Part of a small language model's weights.
Size: 15 layers, width 192, MLP 1536 tanh GELU, vocabulary 825, 11.4M parameters.
Architecture: no biases in attention or MLP, untied embeddings, attention and MLP in parallel.
Training: a variant of SOAP for these matrices, 825M tokens, 6292 steps.
Each number is 50 + 10 x the weight over the matrix's rms, rounded and kept within 0 to 99. Layers, rows and columns count from 0.

# v: layer 9 attention value, 192x192, rms 0.207, rows 97-127, columns 96-191
# o: layer 9 attention output (transposed), 192x192, rms 0.198, rows 97-127, columns 96-191
# q: layer 9 attention query, 192x192, rms 0.158, rows 128-132, columns 96-191
# k: layer 9 attention key, 192x192, rms 0.171, rows 128-132, columns 96-191
v97:56 48 53 46 52 55 62 34 59 56 53 61 61 27 63 54 48 46 48 45 53 46 54 74 54 52 46 59 67 66 46 69 32 69 31 50 43 34 47 36 47 55 40 63 54 40 30 25 52 52 45 43 85 45 45 56 47 54 49 39 45 52 52 53 40 33 31 46 74 50 54 23 79 38 60 26 72 34 40 54 58 52 46 47 39 78 48 16 37 46 43 32 61 66 35 45
o97:45 50 55 43 51 70 64 46 63 64 72 52 48 44 30 57 39 41 61 30 52 58 34 48 55 55 63 44 59 73 48 49 62 64 22 53 39 47 31 55 55 35 36 42 37 58 39 66 65 52 56 41 62 43 81 52 44 54 38 45 70 37 37 54 64 47 42 51 48 40 74 59 55 53 74 51 54 30 57 46 44 45 32 66 48 53 39 36 44 53 60 42 60 37 56 71
v98:42 39 30 65 52 54 27 37 40 54 44 39 56 55 50 37 37 28 48 67 57 58 62 37 59 58 40 45 48 51 45 38 57 65 28 42 51 59 58 33 41 52 35 52 50 44 32 35 48 46 59 53 57 34 54 32 45 41 37 45 55 54 50 39 47 67 33 50 62 52 31 53 50 31 67 16 47 59 51 61 39 53 58 48 29 69 57 49 56 54 42 68 46 42 45 48
o98:41 59 47 50 53 53 39 42 56 52 52 34 43 42 67 54 36 40 50 59 63 60 53 37 61 44 43 32 39 59 39 52 29 41 44 41 30 59 40 56 59 62 54 42 66 54 27 50 55 48 44 36 42 49 55 37 35 59 57 46 58 52 53 60 33 56 37 55 46 46 49 49 41 50 41 48 51 60 35 41 55 37 37 34 60 49 46 38 46 37 50 54 65 39 54 53
v99:79 61 59 40 41 48 36 48 62 33 37 58 53 40 70 23 39 38 69 40 45 47 59 48 41 37 44 70 51 43 68 47 45 41 33 40 49 68 51 60 63 45 44 56 43 42 52 37 59 63 55 58 63 82 38 69 36 55 72 59 72 48 56 41 39 51 47 49 49 54 54 60 62 42 30 63 47 38 47 65 59 48 57 58 42 46 52 26 29 58 50 48 39 57 51 35
o99:50 56 41 56 38 48 58 44 45 27 57 53 53 31 48 25 63 50 62 42 67 65 53 54 33 35 58 70 37 32 47 45 34 50 37 51 48 55 47 45 46 54 41 57 46 49 77 50 41 58 41 54 48 48 60 61 50 46 57 42 66 44 43 39 41 48 62 70 37 45 39 65 50 40 42 47 46 48 56 61 39 60 54 57 40 57 64 47 28 25 41 47 36 69 47 42
v100:47 28 61 59 40 55 52 55 67 40 52 46 51 60 58 55 57 49 55 52 43 64 66 44 61 58 44 62 57 56 52 49 61 57 29 56 55 26 52 52 44 49 47 69 51 59 49 51 42 54 45 34 41 67 53 65 56 53 39 53 57 44 78 50 44 45 49 58 53 55 52 54 34 81 44 53 64 58 37 63 62 49 40 38 65 41 55 44 51 47 48 45 35 32 48 39
o100:52 43 51 68 46 64 58 42 66 45 74 42 47 66 60 42 48 58 48 47 36 64 55 50 45 48 57 47 52 57 54 41 49 47 47 66 72 53 51 49 31 51 49 50 48 48 46 40 61 37 51 53 45 51 55 41 51 57 38 49 54 58 58 58 55 63 49 66 56 52 44 46 40 63 32 63 41 52 58 60 58 46 51 52 50 54 41 47 43 39 52 50 41 48 51 58
v101:52 52 43 39 36 31 47 33 57 63 59 52 62 59 59 60 30 51 56 52 66 25 55 33 40 51 30 55 28 44 38 41 56 33 41 50 66 48 30 49 60 45 52 43 56 30 55 46 47 59 35 47 45 40 39 53 42 55 33 55 37 58 44 67 49 49 41 49 63 60 55 68 48 55 60 64 63 56 47 59 54 37 40 49 51 65 72 36 60 52 53 41 51 65 76 62
o101:39 43 51 43 37 29 53 35 52 66 45 49 53 46 67 54 62 56 63 40 54 45 50 56 50 45 54 43 64 42 56 47 40 50 59 62 56 41 64 40 55 59 55 42 32 48 34 47 48 37 43 62 38 61 55 47 54 40 42 45 55 49 57 42 52 59 34 66 49 67 42 41 59 53 53 39 39 42 67 52 50 32 53 60 47 62 59 44 61 52 64 43 49 46 66 55
v102:57 48 51 52 47 57 67 46 42 39 52 68 46 49 40 52 58 60 68 37 49 41 27 41 65 42 49 65 54 64 57 41 56 73 55 46 73 48 47 41 34 56 39 65 50 45 72 43 55 54 58 35 55 45 44 61 58 62 58 50 54 60 42 51 43 50 48 42 72 46 60 54 57 43 61 39 52 47 40 46 47 37 39 50 39 58 69 45 43 68 47 53 44 41 47 67
o102:44 52 52 61 47 47 55 50 45 64 56 53 63 35 63 35 71 67 74 42 60 55 45 59 46 54 54 59 31 67 68 40 64 56 54 45 52 53 59 60 40 46 33 61 65 56 60 56 60 53 55 29 40 51 52 48 55 40 62 59 51 59 51 58 48 51 58 33 52 39 53 36 48 45 64 42 49 37 49 43 50 46 59 60 50 62 46 44 65 44 58 44 42 49 42 67
v103:51 42 41 46 48 46 43 49 52 27 37 63 39 44 56 37 41 34 58 67 46 31 51 41 44 55 71 48 52 37 67 50 56 39 54 33 48 46 25 43 44 53 41 61 72 43 41 58 39 44 54 56 44 61 42 65 59 40 55 44 42 53 48 40 44 46 38 69 32 58 43 49 46 50 50 40 38 32 60 42 47 50 46 34 52 42 72 52 45 47 85 42 42 33 59 56
o103:41 57 40 35 63 26 33 32 56 52 36 41 47 43 34 43 52 33 55 61 57 40 51 63 37 51 55 53 50 33 17 44 54 49 50 54 31 47 45 54 45 38 53 49 46 41 64 67 50 54 60 57 64 39 50 64 35 31 55 31 35 41 41 49 42 46 50 52 68 52 50 51 56 51 54 57 33 45 51 58 54 28 68 55 41 51 57 53 53 59 37 52 54 37 54 59
v104:62 53 46 47 57 57 50 53 67 68 39 45 56 42 36 58 45 53 61 55 52 46 34 59 41 68 53 46 43 46 58 34 47 51 44 42 46 51 46 58 57 56 65 58 42 49 69 40 33 61 52 52 45 46 53 45 33 49 49 40 50 71 55 49 52 53 47 49 43 42 39 59 51 43 36 48 61 58 64 50 56 58 52 52 45 60 42 43 62 45 47 43 62 43 60 39
o104:56 36 46 55 47 58 38 52 49 65 61 40 35 47 39 48 39 52 46 61 43 55 53 49 54 58 51 43 62 44 48 45 42 44 47 52 46 57 38 38 50 44 41 46 40 60 50 32 63 51 54 65 56 31 36 62 55 38 68 48 46 51 53 52 44 44 60 74 43 50 55 45 71 38 44 46 37 43 73 52 38 47 52 49 45 48 48 55 56 53 60 28 45 46 37 39
v105:57 48 45 55 50 30 38 53 40 48 51 60 68 30 61 40 41 59 51 44 44 54 66 56 45 58 42 50 49 48 27 49 67 54 34 49 37 53 43 38 36 43 55 40 57 49 28 58 32 27 50 66 45 57 56 74 57 56 51 22 46 30 48 63 43 56 33 55 72 47 50 52 29 25 68 45 36 48 49 71 28 45 58 58 50 45 35 47 64 51 40 34 75 48 61 50
o105:32 51 52 47 55 72 31 34 52 50 63 63 53 42 33 42 27 32 53 67 33 43 65 55 53 48 42 52 54 70 55 57 41 56 45 30 44 46 61 51 67 45 52 50 41 60 32 50 32 46 54 47 44 44 34 64 64 69 52 52 59 36 68 58 34 38 42 70 44 38 38 60 55 62 40 54 44 56 41 69 46 53 47 58 39 44 62 68 41 54 35 50 50 21 39 58
v106:38 66 32 45 46 63 59 62 63 50 44 55 51 51 47 70 61 59 40 43 35 43 45 32 56 68 34 37 44 47 60 65 41 45 56 49 53 40 44 45 35 61 30 65 68 63 56 50 57 44 35 58 63 60 45 48 63 33 54 71 60 22 58 46 52 47 62 50 58 60 57 48 67 46 47 45 48 52 58 31 74 52 54 54 68 65 58 47 63 53 46 71 55 46 64 61
o106:38 40 37 49 38 45 53 73 59 65 48 54 42 50 39 61 60 47 42 52 55 40 49 67 37 56 42 46 32 35 48 49 67 53 58 61 56 42 40 46 37 37 52 45 49 46 33 50 45 48 33 55 54 65 41 55 56 59 54 48 47 33 66 44 59 43 65 48 61 53 39 67 44 44 54 43 48 53 44 25 70 49 39 42 41 45 56 61 54 55 54 52 55 64 48 62
v107:41 92 51 60 39 56 55 49 52 54 68 61 68 39 39 50 62 63 52 45 61 50 59 40 61 65 66 49 42 56 58 50 61 44 74 47 41 58 50 42 39 39 62 30 47 53 56 48 50 51 59 56 48 31 45 39 38 54 50 42 46 73 45 68 57 48 33 41 55 54 66 64 57 33 58 17 59 52 39 46 67 55 45 69 66 69 48 54 43 60 33 48 58 62 48 49
o107:59 62 43 56 66 47 62 50 47 69 48 56 39 44 54 57 65 45 53 48 56 51 57 58 48 52 52 54 57 68 46 37 46 54 53 37 45 62 68 58 36 54 40 34 47 63 44 41 49 42 46 57 43 45 64 40 59 52 60 45 38 50 54 41 50 29 52 36 65 57 49 29 61 59 63 31 60 41 44 48 59 63 41 57 47 44 54 74 67 44 65 51 49 73 62 53
v108:51 58 39 49 25 38 45 53 49 37 48 65 55 60 39 45 49 67 51 58 50 48 39 66 56 57 63 59 44 63 57 56 78 56 60 60 41 43 45 29 26 25 43 49 36 32 46 56 42 77 40 49 37 52 63 62 36 38 38 48 45 66 59 45 51 50 57 33 32 48 58 56 55 39 68 51 63 53 43 38 64 40 39 45 56 52 60 48 54 52 36 41 54 42 26 51
o108:56 48 57 61 61 49 33 47 50 49 50 45 43 36 50 25 38 49 41 48 38 39 58 54 52 50 56 48 43 52 52 52 58 40 35 30 45 33 36 57 49 30 39 39 46 41 51 36 36 54 53 28 58 55 43 70 54 49 60 35 64 58 39 28 52 50 47 51 60 55 57 56 39 55 48 57 46 46 49 52 42 58 54 57 56 40 62 71 48 51 49 37 44 37 31 65
v109:45 54 42 56 36 39 68 39 48 60 44 44 64 28 58 54 33 44 68 39 54 66 46 48 47 34 59 74 19 26 50 50 43 51 60 54 44 47 26 49 51 37 55 48 63 33 38 30 50 39 30 51 73 75 42 67 40 55 45 57 43 50 42 36 48 73 48 72 66 57 70 44 51 68 43 65 62 55 53 42 62 31 51 51 45 35 71 46 36 52 72 43 49 40 46 60
o109:38 45 65 39 48 53 59 33 57 36 40 37 30 38 48 45 44 61 50 56 45 55 49 59 50 68 44 58 34 35 56 26 41 69 35 70 51 49 52 55 46 45 41 58 33 39 48 51 56 45 64 54 59 66 39 51 53 59 53 49 60 72 45 60 64 52 35 65 48 56 62 30 55 63 60 40 51 53 48 73 40 44 59 48 52 60 38 55 44 51 40 42 38 59 59 62
v110:44 22 64 52 50 53 46 44 61 49 39 42 35 47 56 33 41 56 54 53 44 53 68 49 51 41 45 46 65 52 26 50 49 74 46 65 48 28 43 38 56 77 25 49 53 44 71 57 57 42 49 34 44 37 34 45 46 52 37 37 34 46 48 47 43 61 41 43 60 34 64 35 73 30 65 63 36 52 47 34 45 62 53 39 44 48 44 37 43 71 62 37 62 39 52 70
o110:35 53 72 37 34 58 44 41 49 52 50 50 51 68 54 59 55 36 51 61 58 42 49 57 61 49 57 51 48 52 37 56 66 48 44 57 43 62 18 38 65 60 44 43 56 38 47 61 67 47 46 42 44 48 53 53 57 59 42 58 49 62 67 28 55 53 43 53 58 41 40 58 37 50 44 49 55 40 43 52 40 58 63 42 44 45 45 34 55 63 58 55 40 58 33 70
v111:53 57 40 45 44 41 52 33 38 44 49 39 41 30 48 44 38 44 38 52 40 75 52 53 67 59 47 68 28 60 56 46 61 54 63 55 46 40 59 62 49 60 32 42 71 47 42 60 28 42 21 77 76 59 27 63 30 46 49 51 57 53 58 27 52 48 51 56 59 60 38 47 53 42 41 42 62 30 44 48 49 52 41 53 47 37 45 48 49 69 39 56 39 38 53 68
o111:63 57 40 41 41 36 50 53 53 45 49 43 46 56 41 24 56 37 43 40 48 66 62 52 71 36 57 52 45 44 41 40 60 48 63 52 49 45 52 55 48 41 30 31 46 59 43 53 50 42 46 38 76 60 41 60 44 44 60 48 60 52 78 53 67 47 62 55 54 45 30 37 49 45 60 66 55 63 57 43 47 49 36 44 57 48 61 45 52 63 57 49 60 34 60 49
v112:51 65 42 52 43 44 47 52 58 44 55 42 40 27 51 29 64 42 26 57 58 27 36 52 48 37 61 57 40 42 59 51 45 58 77 61 36 56 43 62 51 38 59 43 46 46 24 47 43 14 78 39 55 41 59 52 46 26 48 50 60 54 41 45 33 07 48 40 50 68 45 46 53 57 55 38 51 44 45 35 60 27 76 40 57 67 53 71 38 40 56 43 43 37 41 57
o112:63 69 47 53 47 48 41 22 45 44 60 36 36 42 28 51 46 69 46 56 50 57 25 70 34 48 53 46 43 52 48 48 53 61 47 54 40 57 50 73 41 41 45 33 45 47 57 43 46 40 49 56 43 45 62 46 38 52 68 75 41 46 54 62 28 45 42 43 31 42 49 71 67 41 58 55 46 58 50 38 80 46 62 58 47 47 48 59 40 62 33 46 55 60 54 46
v113:45 51 46 52 41 49 49 35 62 58 54 41 52 48 56 53 52 38 58 63 60 59 58 49 54 41 41 52 39 72 59 54 26 39 45 47 57 56 58 50 30 69 64 49 40 32 40 27 60 44 45 50 33 60 56 39 33 44 24 69 56 38 90 43 37 38 70 46 56 64 49 49 42 37 40 41 63 16 47 30 66 51 50 58 47 43 49 71 58 53 47 38 55 41 47 49
o113:40 61 47 57 42 47 48 64 55 37 59 38 65 34 43 46 59 51 53 62 33 53 62 41 41 65 55 34 37 37 46 45 39 59 52 44 43 46 56 54 35 51 43 76 46 48 54 29 64 50 59 44 33 54 63 55 22 48 51 52 55 63 48 50 57 38 58 72 41 58 49 61 51 48 64 45 43 40 47 52 47 50 49 57 29 58 32 62 37 54 57 38 49 52 49 47
v114:38 50 54 56 55 74 46 39 42 64 77 67 55 45 40 43 59 67 38 38 60 49 47 56 39 42 18 61 39 34 43 45 56 77 62 52 60 45 57 41 50 59 56 47 38 66 45 37 55 66 54 75 52 54 59 62 65 50 43 75 48 44 46 50 47 33 40 30 63 39 39 50 48 70 49 54 54 40 48 35 55 47 56 52 55 48 73 25 43 50 45 69 38 44 48 50
o114:59 39 62 50 36 52 36 43 57 67 69 52 26 38 59 37 56 52 57 39 49 68 40 44 44 60 59 52 27 30 54 53 48 52 47 33 53 59 51 49 53 45 47 44 46 51 36 50 45 41 48 26 30 60 25 44 50 64 45 78 52 47 55 66 46 66 55 42 49 50 21 35 55 67 53 31 40 49 49 36 46 36 58 36 69 60 64 45 46 47 50 44 63 48 53 41
v115:53 49 50 55 48 38 66 52 49 41 48 50 49 31 24 51 34 37 74 58 31 21 71 34 37 37 54 53 57 43 49 57 35 66 49 54 54 38 27 42 56 52 57 66 23 46 58 61 56 67 60 54 26 49 48 60 52 69 54 39 64 29 55 68 55 34 54 44 59 39 46 43 50 46 46 55 67 53 56 51 46 48 33 46 25 42 69 60 36 52 54 55 46 63 56 43
o115:40 46 49 45 55 28 69 58 59 52 61 49 51 39 46 50 46 47 74 27 55 36 29 64 44 40 32 56 30 47 51 43 63 42 54 43 29 47 37 35 30 53 61 68 38 48 58 63 45 65 56 56 43 41 55 60 46 49 40 48 70 29 43 55 61 56 39 46 50 49 68 52 53 57 59 43 75 52 49 42 54 53 63 58 51 11 78 38 56 28 63 62 47 51 50 39
v116:57 46 51 41 63 57 34 49 65 39 47 62 67 66 46 52 44 56 56 56 32 59 73 45 58 60 64 60 60 54 44 49 44 49 62 33 56 38 46 74 55 37 40 20 43 51 60 72 32 47 40 50 43 51 43 45 67 52 43 41 28 51 55 49 53 64 48 46 47 61 62 52 46 46 46 41 55 61 50 58 63 66 59 55 40 43 44 41 64 51 46 55 52 61 57 43
o116:45 39 46 44 49 55 38 50 65 52 60 62 71 65 64 49 38 57 59 47 60 44 23 32 55 59 46 53 57 51 57 43 47 56 50 35 52 46 52 59 58 42 41 37 62 28 43 49 30 42 41 59 57 47 43 55 52 47 58 50 41 61 44 38 58 55 45 63 54 58 48 25 56 56 56 58 40 60 64 47 44 63 52 37 51 40 59 42 65 60 61 64 61 49 60 45
v117:58 30 57 41 68 58 44 55 44 55 58 29 57 68 69 49 62 62 52 58 42 56 44 40 69 61 66 61 70 46 34 44 51 54 36 53 37 66 50 47 63 54 45 37 45 33 66 50 53 62 62 43 59 56 62 48 11 42 60 48 53 51 41 47 79 51 29 34 52 68 39 62 55 38 28 65 54 54 45 62 55 38 26 47 57 36 51 42 51 50 38 62 48 44 49 46
o117:58 38 51 60 42 55 80 42 35 57 64 28 72 55 58 45 51 55 42 49 43 51 46 58 66 58 52 40 54 39 40 52 51 51 48 46 64 58 40 40 75 52 55 42 71 54 61 55 50 61 64 52 51 59 60 69 46 43 58 51 35 76 64 43 53 41 38 41 36 45 52 63 41 59 43 48 51 50 46 57 47 37 30 59 50 52 46 35 46 44 58 18 51 44 68 61
v118:62 54 56 52 60 48 61 44 44 69 35 48 50 45 65 36 44 42 76 47 50 58 63 70 48 34 86 47 75 41 47 60 50 64 45 49 51 50 55 63 62 63 49 63 39 60 51 56 57 48 48 50 57 37 66 63 27 45 68 52 44 37 45 30 37 52 40 53 48 58 43 65 66 45 37 45 69 40 43 36 57 69 45 51 43 41 33 50 50 33 38 35 43 42 51 56
o118:46 52 47 40 50 40 66 48 40 46 53 46 62 36 49 44 41 44 66 55 46 54 38 58 55 42 63 40 59 61 46 52 43 52 54 52 53 65 58 27 65 49 50 52 50 35 56 51 49 43 56 51 66 49 66 65 40 64 66 36 37 60 44 43 47 49 57 64 55 57 48 57 40 59 39 37 66 32 64 63 50 60 47 57 50 48 46 60 50 37 52 42 63 61 30 53
v119:50 53 35 50 54 61 64 76 37 42 52 59 60 50 45 49 71 57 53 40 51 52 62 36 41 50 49 49 33 46 54 54 61 39 51 54 64 39 34 52 46 53 37 29 55 50 66 42 58 53 31 56 74 65 33 43 56 65 52 52 51 45 48 72 58 53 24 53 33 31 45 46 37 44 43 44 49 43 70 49 62 34 51 68 57 58 60 41 41 70 60 49 59 36 58 49
o119:57 48 63 72 33 42 59 40 42 64 73 40 48 34 39 61 54 35 43 64 60 36 67 48 42 37 61 58 36 46 47 32 49 48 41 58 48 38 51 43 56 55 48 26 50 60 52 51 53 37 48 60 53 52 37 52 51 30 54 55 51 51 42 43 63 51 37 31 47 47 53 39 50 56 62 59 72 34 46 54 48 39 44 32 43 40 51 52 59 60 61 44 32 48 58 40
v120:44 61 32 55 30 59 45 65 47 39 57 44 67 56 41 55 42 51 47 52 41 36 61 55 65 47 25 41 62 52 57 39 54 55 56 54 49 37 48 60 38 55 54 42 45 31 51 37 72 64 42 48 39 34 56 51 54 45 43 44 54 47 56 42 67 60 52 55 45 56 59 55 45 35 39 24 38 40 35 51 49 66 38 62 46 56 50 42 78 35 52 73 41 48 57 60
o120:54 49 47 38 59 44 46 83 48 48 54 45 54 54 57 52 67 54 52 49 74 32 60 66 50 37 40 49 70 42 44 36 52 44 52 42 63 52 47 40 40 50 41 56 58 42 37 46 65 55 46 49 49 54 46 42 34 55 50 52 62 37 46 50 38 49 49 57 57 54 54 61 44 58 42 47 60 45 37 72 60 75 37 54 66 41 64 46 57 56 43 46 64 54 59 35
v121:59 47 69 73 62 35 65 43 64 73 44 57 56 58 63 42 44 70 35 47 50 53 36 51 50 47 65 63 55 71 56 34 40 51 46 35 41 40 60 53 45 57 47 52 61 57 34 61 50 41 53 34 63 53 41 53 56 47 43 44 37 36 45 51 66 50 39 31 34 36 43 62 75 43 68 54 34 54 43 58 50 50 45 40 44 68 36 51 39 67 48 72 52 38 47 67
o121:49 50 57 62 43 55 50 49 57 72 67 53 70 43 53 68 16 51 47 52 52 48 56 56 54 61 49 60 54 60 53 35 46 37 52 58 52 45 30 47 51 58 68 68 45 56 29 52 53 57 34 32 46 52 63 63 45 49 46 55 42 42 71 50 76 72 60 30 52 51 67 59 32 54 42 80 58 65 48 41 49 56 47 50 34 62 37 53 33 58 41 46 63 56 44 50
v122:52 74 53 60 59 55 50 31 66 62 64 52 50 35 44 47 46 34 52 35 54 46 43 43 64 49 40 43 50 32 42 57 51 49 43 53 41 48 59 33 41 32 78 55 24 57 54 26 35 43 56 50 64 55 35 63 28 68 61 39 50 63 36 55 36 40 57 41 48 57 46 49 55 41 40 53 60 41 55 61 59 43 62 77 47 36 44 54 44 42 39 49 59 44 46 35
o122:49 55 56 72 61 41 53 34 41 51 58 57 49 40 62 47 44 56 44 57 30 59 44 47 41 56 55 67 50 25 55 75 45 51 27 59 32 43 43 40 58 47 42 46 36 80 42 33 40 52 64 62 53 50 43 46 48 56 68 51 59 64 39 50 41 46 60 54 55 45 57 46 68 56 52 45 67 43 33 50 49 54 38 63 49 40 46 41 58 37 42 37 63 40 42 52
v123:52 67 48 47 52 67 47 45 47 40 59 42 48 70 41 67 56 29 22 28 40 62 37 52 65 57 45 61 31 38 50 73 47 42 30 57 53 56 53 65 43 32 55 28 69 50 52 50 44 52 28 72 62 66 66 61 44 46 45 23 45 55 51 62 71 38 49 57 63 52 56 60 48 61 44 41 36 56 47 49 54 52 69 56 63 53 68 50 54 47 48 64 55 57 47 42
o123:48 54 63 53 30 51 51 53 56 55 50 32 50 71 45 63 37 51 28 41 35 49 61 45 59 69 49 57 57 39 63 45 48 47 40 55 40 52 42 39 24 31 29 36 40 62 43 52 46 52 43 43 51 46 30 60 44 48 59 56 66 39 45 59 59 33 49 63 60 51 58 53 39 62 64 48 31 44 48 52 64 58 50 52 42 49 48 45 52 54 43 45 42 55 55 42
v124:43 66 55 44 61 55 60 61 37 55 43 61 29 53 41 60 43 55 62 54 38 61 60 51 39 39 44 65 47 44 66 46 39 62 38 61 53 49 38 64 29 36 63 74 71 39 34 51 31 44 47 59 48 67 45 52 41 37 40 49 58 50 37 45 29 62 57 51 32 48 43 35 50 78 26 76 47 40 52 54 32 44 39 46 64 58 49 55 51 50 44 34 52 51 43 34
o124:57 53 47 40 51 52 31 55 52 36 38 49 46 51 30 52 53 40 29 35 48 70 47 49 43 58 39 48 53 40 52 31 48 66 50 44 72 61 30 54 47 37 46 48 46 37 56 35 46 51 55 72 46 37 53 50 60 52 49 59 42 54 51 57 26 57 41 49 46 58 61 49 54 62 47 64 32 35 61 46 38 60 39 37 58 56 43 45 64 43 52 43 37 53 49 69
v125:38 55 53 47 50 49 59 59 32 37 76 44 36 34 58 47 41 36 58 39 31 62 68 69 37 44 28 44 60 42 38 54 43 54 31 42 38 45 64 53 59 78 63 44 57 54 71 55 59 57 60 59 62 34 47 39 81 45 39 56 42 40 61 59 74 60 20 70 52 58 44 34 31 30 59 30 49 60 20 45 45 48 56 40 45 53 72 42 76 54 49 48 42 71 46 46
o125:41 52 48 59 35 53 39 62 49 50 75 53 49 39 52 37 47 37 57 60 47 49 48 56 59 41 44 42 61 57 37 55 25 30 39 32 54 42 46 75 63 47 67 33 59 34 60 45 40 50 70 47 48 58 44 52 51 60 46 54 63 45 41 52 42 66 40 63 65 46 46 44 53 56 57 29 58 55 17 51 44 33 47 47 55 64 52 43 74 51 41 71 62 49 74 49
v126:46 23 44 70 43 55 53 58 53 56 45 55 57 39 49 45 52 45 61 50 67 42 61 33 40 36 32 47 56 46 55 65 55 44 50 41 59 41 53 56 36 54 65 81 46 48 64 54 65 56 52 51 47 42 31 53 31 35 47 41 68 51 64 63 46 36 57 54 47 52 50 44 62 52 63 40 61 32 48 25 51 49 38 49 41 66 58 54 53 32 60 53 53 41 49 37
o126:43 49 59 50 57 62 45 62 57 53 55 38 56 64 49 57 38 46 54 39 47 47 56 56 34 58 46 26 43 51 44 50 60 45 57 48 37 71 58 59 38 58 50 51 50 55 51 33 66 64 50 34 39 50 27 50 53 55 51 48 50 67 36 64 60 42 52 41 50 38 55 56 44 46 59 48 70 33 43 52 48 25 53 45 52 43 66 40 41 28 59 51 63 39 66 38
v127:43 39 60 43 61 42 39 75 39 77 57 57 69 45 46 50 46 45 67 48 53 60 43 58 32 28 72 48 39 09 58 49 48 49 52 53 55 51 40 52 52 61 62 66 40 57 52 45 34 45 49 53 44 48 46 45 64 54 59 48 49 56 37 40 35 64 35 51 38 57 54 37 58 51 45 52 53 33 50 57 44 63 50 65 54 42 44 40 55 56 50 48 36 70 60 43
o127:53 62 45 60 60 46 53 45 51 42 48 47 34 42 47 39 42 53 40 46 51 70 51 61 42 41 66 50 43 22 61 47 46 39 52 60 62 49 44 39 41 45 47 63 45 38 41 40 36 48 56 65 50 57 51 32 75 53 67 53 53 61 33 50 49 62 48 38 49 59 38 48 54 51 42 51 74 46 47 54 39 49 44 49 39 59 38 51 47 56 57 50 45 68 64 47
q128:50 60 47 53 52 62 50 39 56 42 60 59 64 50 54 42 39 62 48 65 43 38 53 46 32 46 34 56 39 54 45 45 52 48 52 36 48 47 62 52 56 36 54 51 55 49 42 46 40 41 55 43 46 48 52 56 35 50 48 52 25 68 72 58 53 67 54 48 51 44 43 51 43 54 41 57 51 59 38 39 63 73 49 40 43 47 38 62 61 47 53 29 48 59 63 48
k128:53 54 50 42 53 42 40 55 46 45 49 49 47 48 49 38 47 48 52 40 49 52 42 39 48 52 48 51 43 57 53 52 50 55 41 54 57 60 47 49 43 43 52 50 47 57 52 45 47 60 55 45 45 60 49 45 47 50 54 65 42 38 49 44 40 42 49 53 55 51 46 39 53 48 56 43 57 45 45 53 53 43 52 44 49 56 49 56 48 50 60 56 41 48 44 56
q129:49 49 56 50 44 52 51 45 53 55 62 60 45 54 44 48 43 56 47 42 56 43 46 56 51 47 56 49 42 40 56 45 41 54 47 53 44 56 55 50 50 46 55 52 47 61 46 59 56 58 46 54 52 50 50 50 44 56 51 39 52 44 51 51 51 42 59 45 49 48 55 59 45 53 40 51 53 48 42 64 49 54 48 46 54 44 42 30 50 48 48 50 58 54 55 51
k129:53 62 45 52 57 57 43 50 53 36 45 49 50 53 54 35 42 56 53 44 56 49 52 51 46 44 49 50 50 47 40 52 61 51 56 58 38 51 51 65 51 46 57 52 45 36 48 52 44 46 62 48 45 55 44 56 47 49 43 68 47 55 63 47 46 51 47 56 55 55 36 52 47 51 50 47 53 52 55 48 50 53 41 50 52 59 56 56 50 49 48 43 37 51 59 56
q130:54 51 56 53 56 59 50 53 44 54 40 41 42 49 43 57 49 60 38 40 55 50 48 53 61 56 53 48 45 41 51 61 44 52 53 58 47 48 52 49 42 49 57 52 51 59 52 52 57 56 52 60 57 57 53 60 63 43 53 37 66 56 48 47 53 35 41 38 52 47 50 42 58 52 58 52 39 50 55 65 54 51 55 49 39 59 61 42 44 56 50 52 56 47 44 37
k130:52 50 47 52 48 40 63 46 54 58 46 43 43 53 42 62 58 51 71 55 47 43 54 64 54 55 52 53 54 51 51 37 45 56 48 47 36 34 52 45 57 61 60 57 53 40 44 45 60 48 54 54 48 46 44 55 41 45 50 45 50 47 49 52 49 56 50 51 57 58 53 54 48 41 49 58 56 57 56 66 50 52 59 34 55 43 32 56 61 47 48 61 53 48 48 42
q131:58 52 42 48 63 38 58 62 53 55 33 55 60 54 61 50 52 51 45 50 45 53 66 37 59 51 50 51 44 43 42 53 49 53 37 40 41 49 62 45 46 36 46 46 39 55 42 51 55 52 68 56 45 44 43 47 46 50 42 54 55 56 55 41 44 52 46 46 57 55 33 44 54 59 53 35 47 50 53 46 59 40 45 51 57 51 55 66 39 44 58 52 52 53 58 51
k131:52 39 37 33 49 47 44 36 48 47 54 51 57 57 34 41 44 55 48 53 45 45 48 59 50 56 53 57 46 40 48 45 48 53 54 56 72 54 60 54 59 48 68 35 48 45 62 41 53 44 56 57 62 43 61 40 67 62 60 38 49 47 49 51 58 45 57 53 55 53 52 46 44 50 57 51 53 54 50 51 53 52 62 42 56 46 47 54 70 62 46 49 58 49 61 42
q132:43 49 58 59 39 61 53 41 53 63 39 40 39 39 38 45 49 36 55 64 49 35 41 55 38 56 77 51 49 50 48 42 44 42 53 53 50 47 55 45 59 51 42 48 58 67 47 52 54 49 63 57 50 58 45 49 61 33 68 50 45 58 55 46 61 40 60 59 61 43 41 55 54 49 56 54 48 43 55 79 51 56 59 45 35 51 56 37 42 60 43 48 47 38 56 52
k132:67 70 48 68 42 51 49 47 51 50 47 57 47 46 45 53 46 47 35 51 48 63 53 32 41 45 39 50 51 44 25 42 47 50 43 35 54 44 56 51 53 52 41 39 51 54 52 52 48 52 60 59 47 38 63 68 45 45 44 52 62 57 49 41 48 39 61 46 46 55 40 45 45 43 48 57 40 61 46 42 37 43 32 51 54 42 55 48 58 45 55 35 56 64 49 50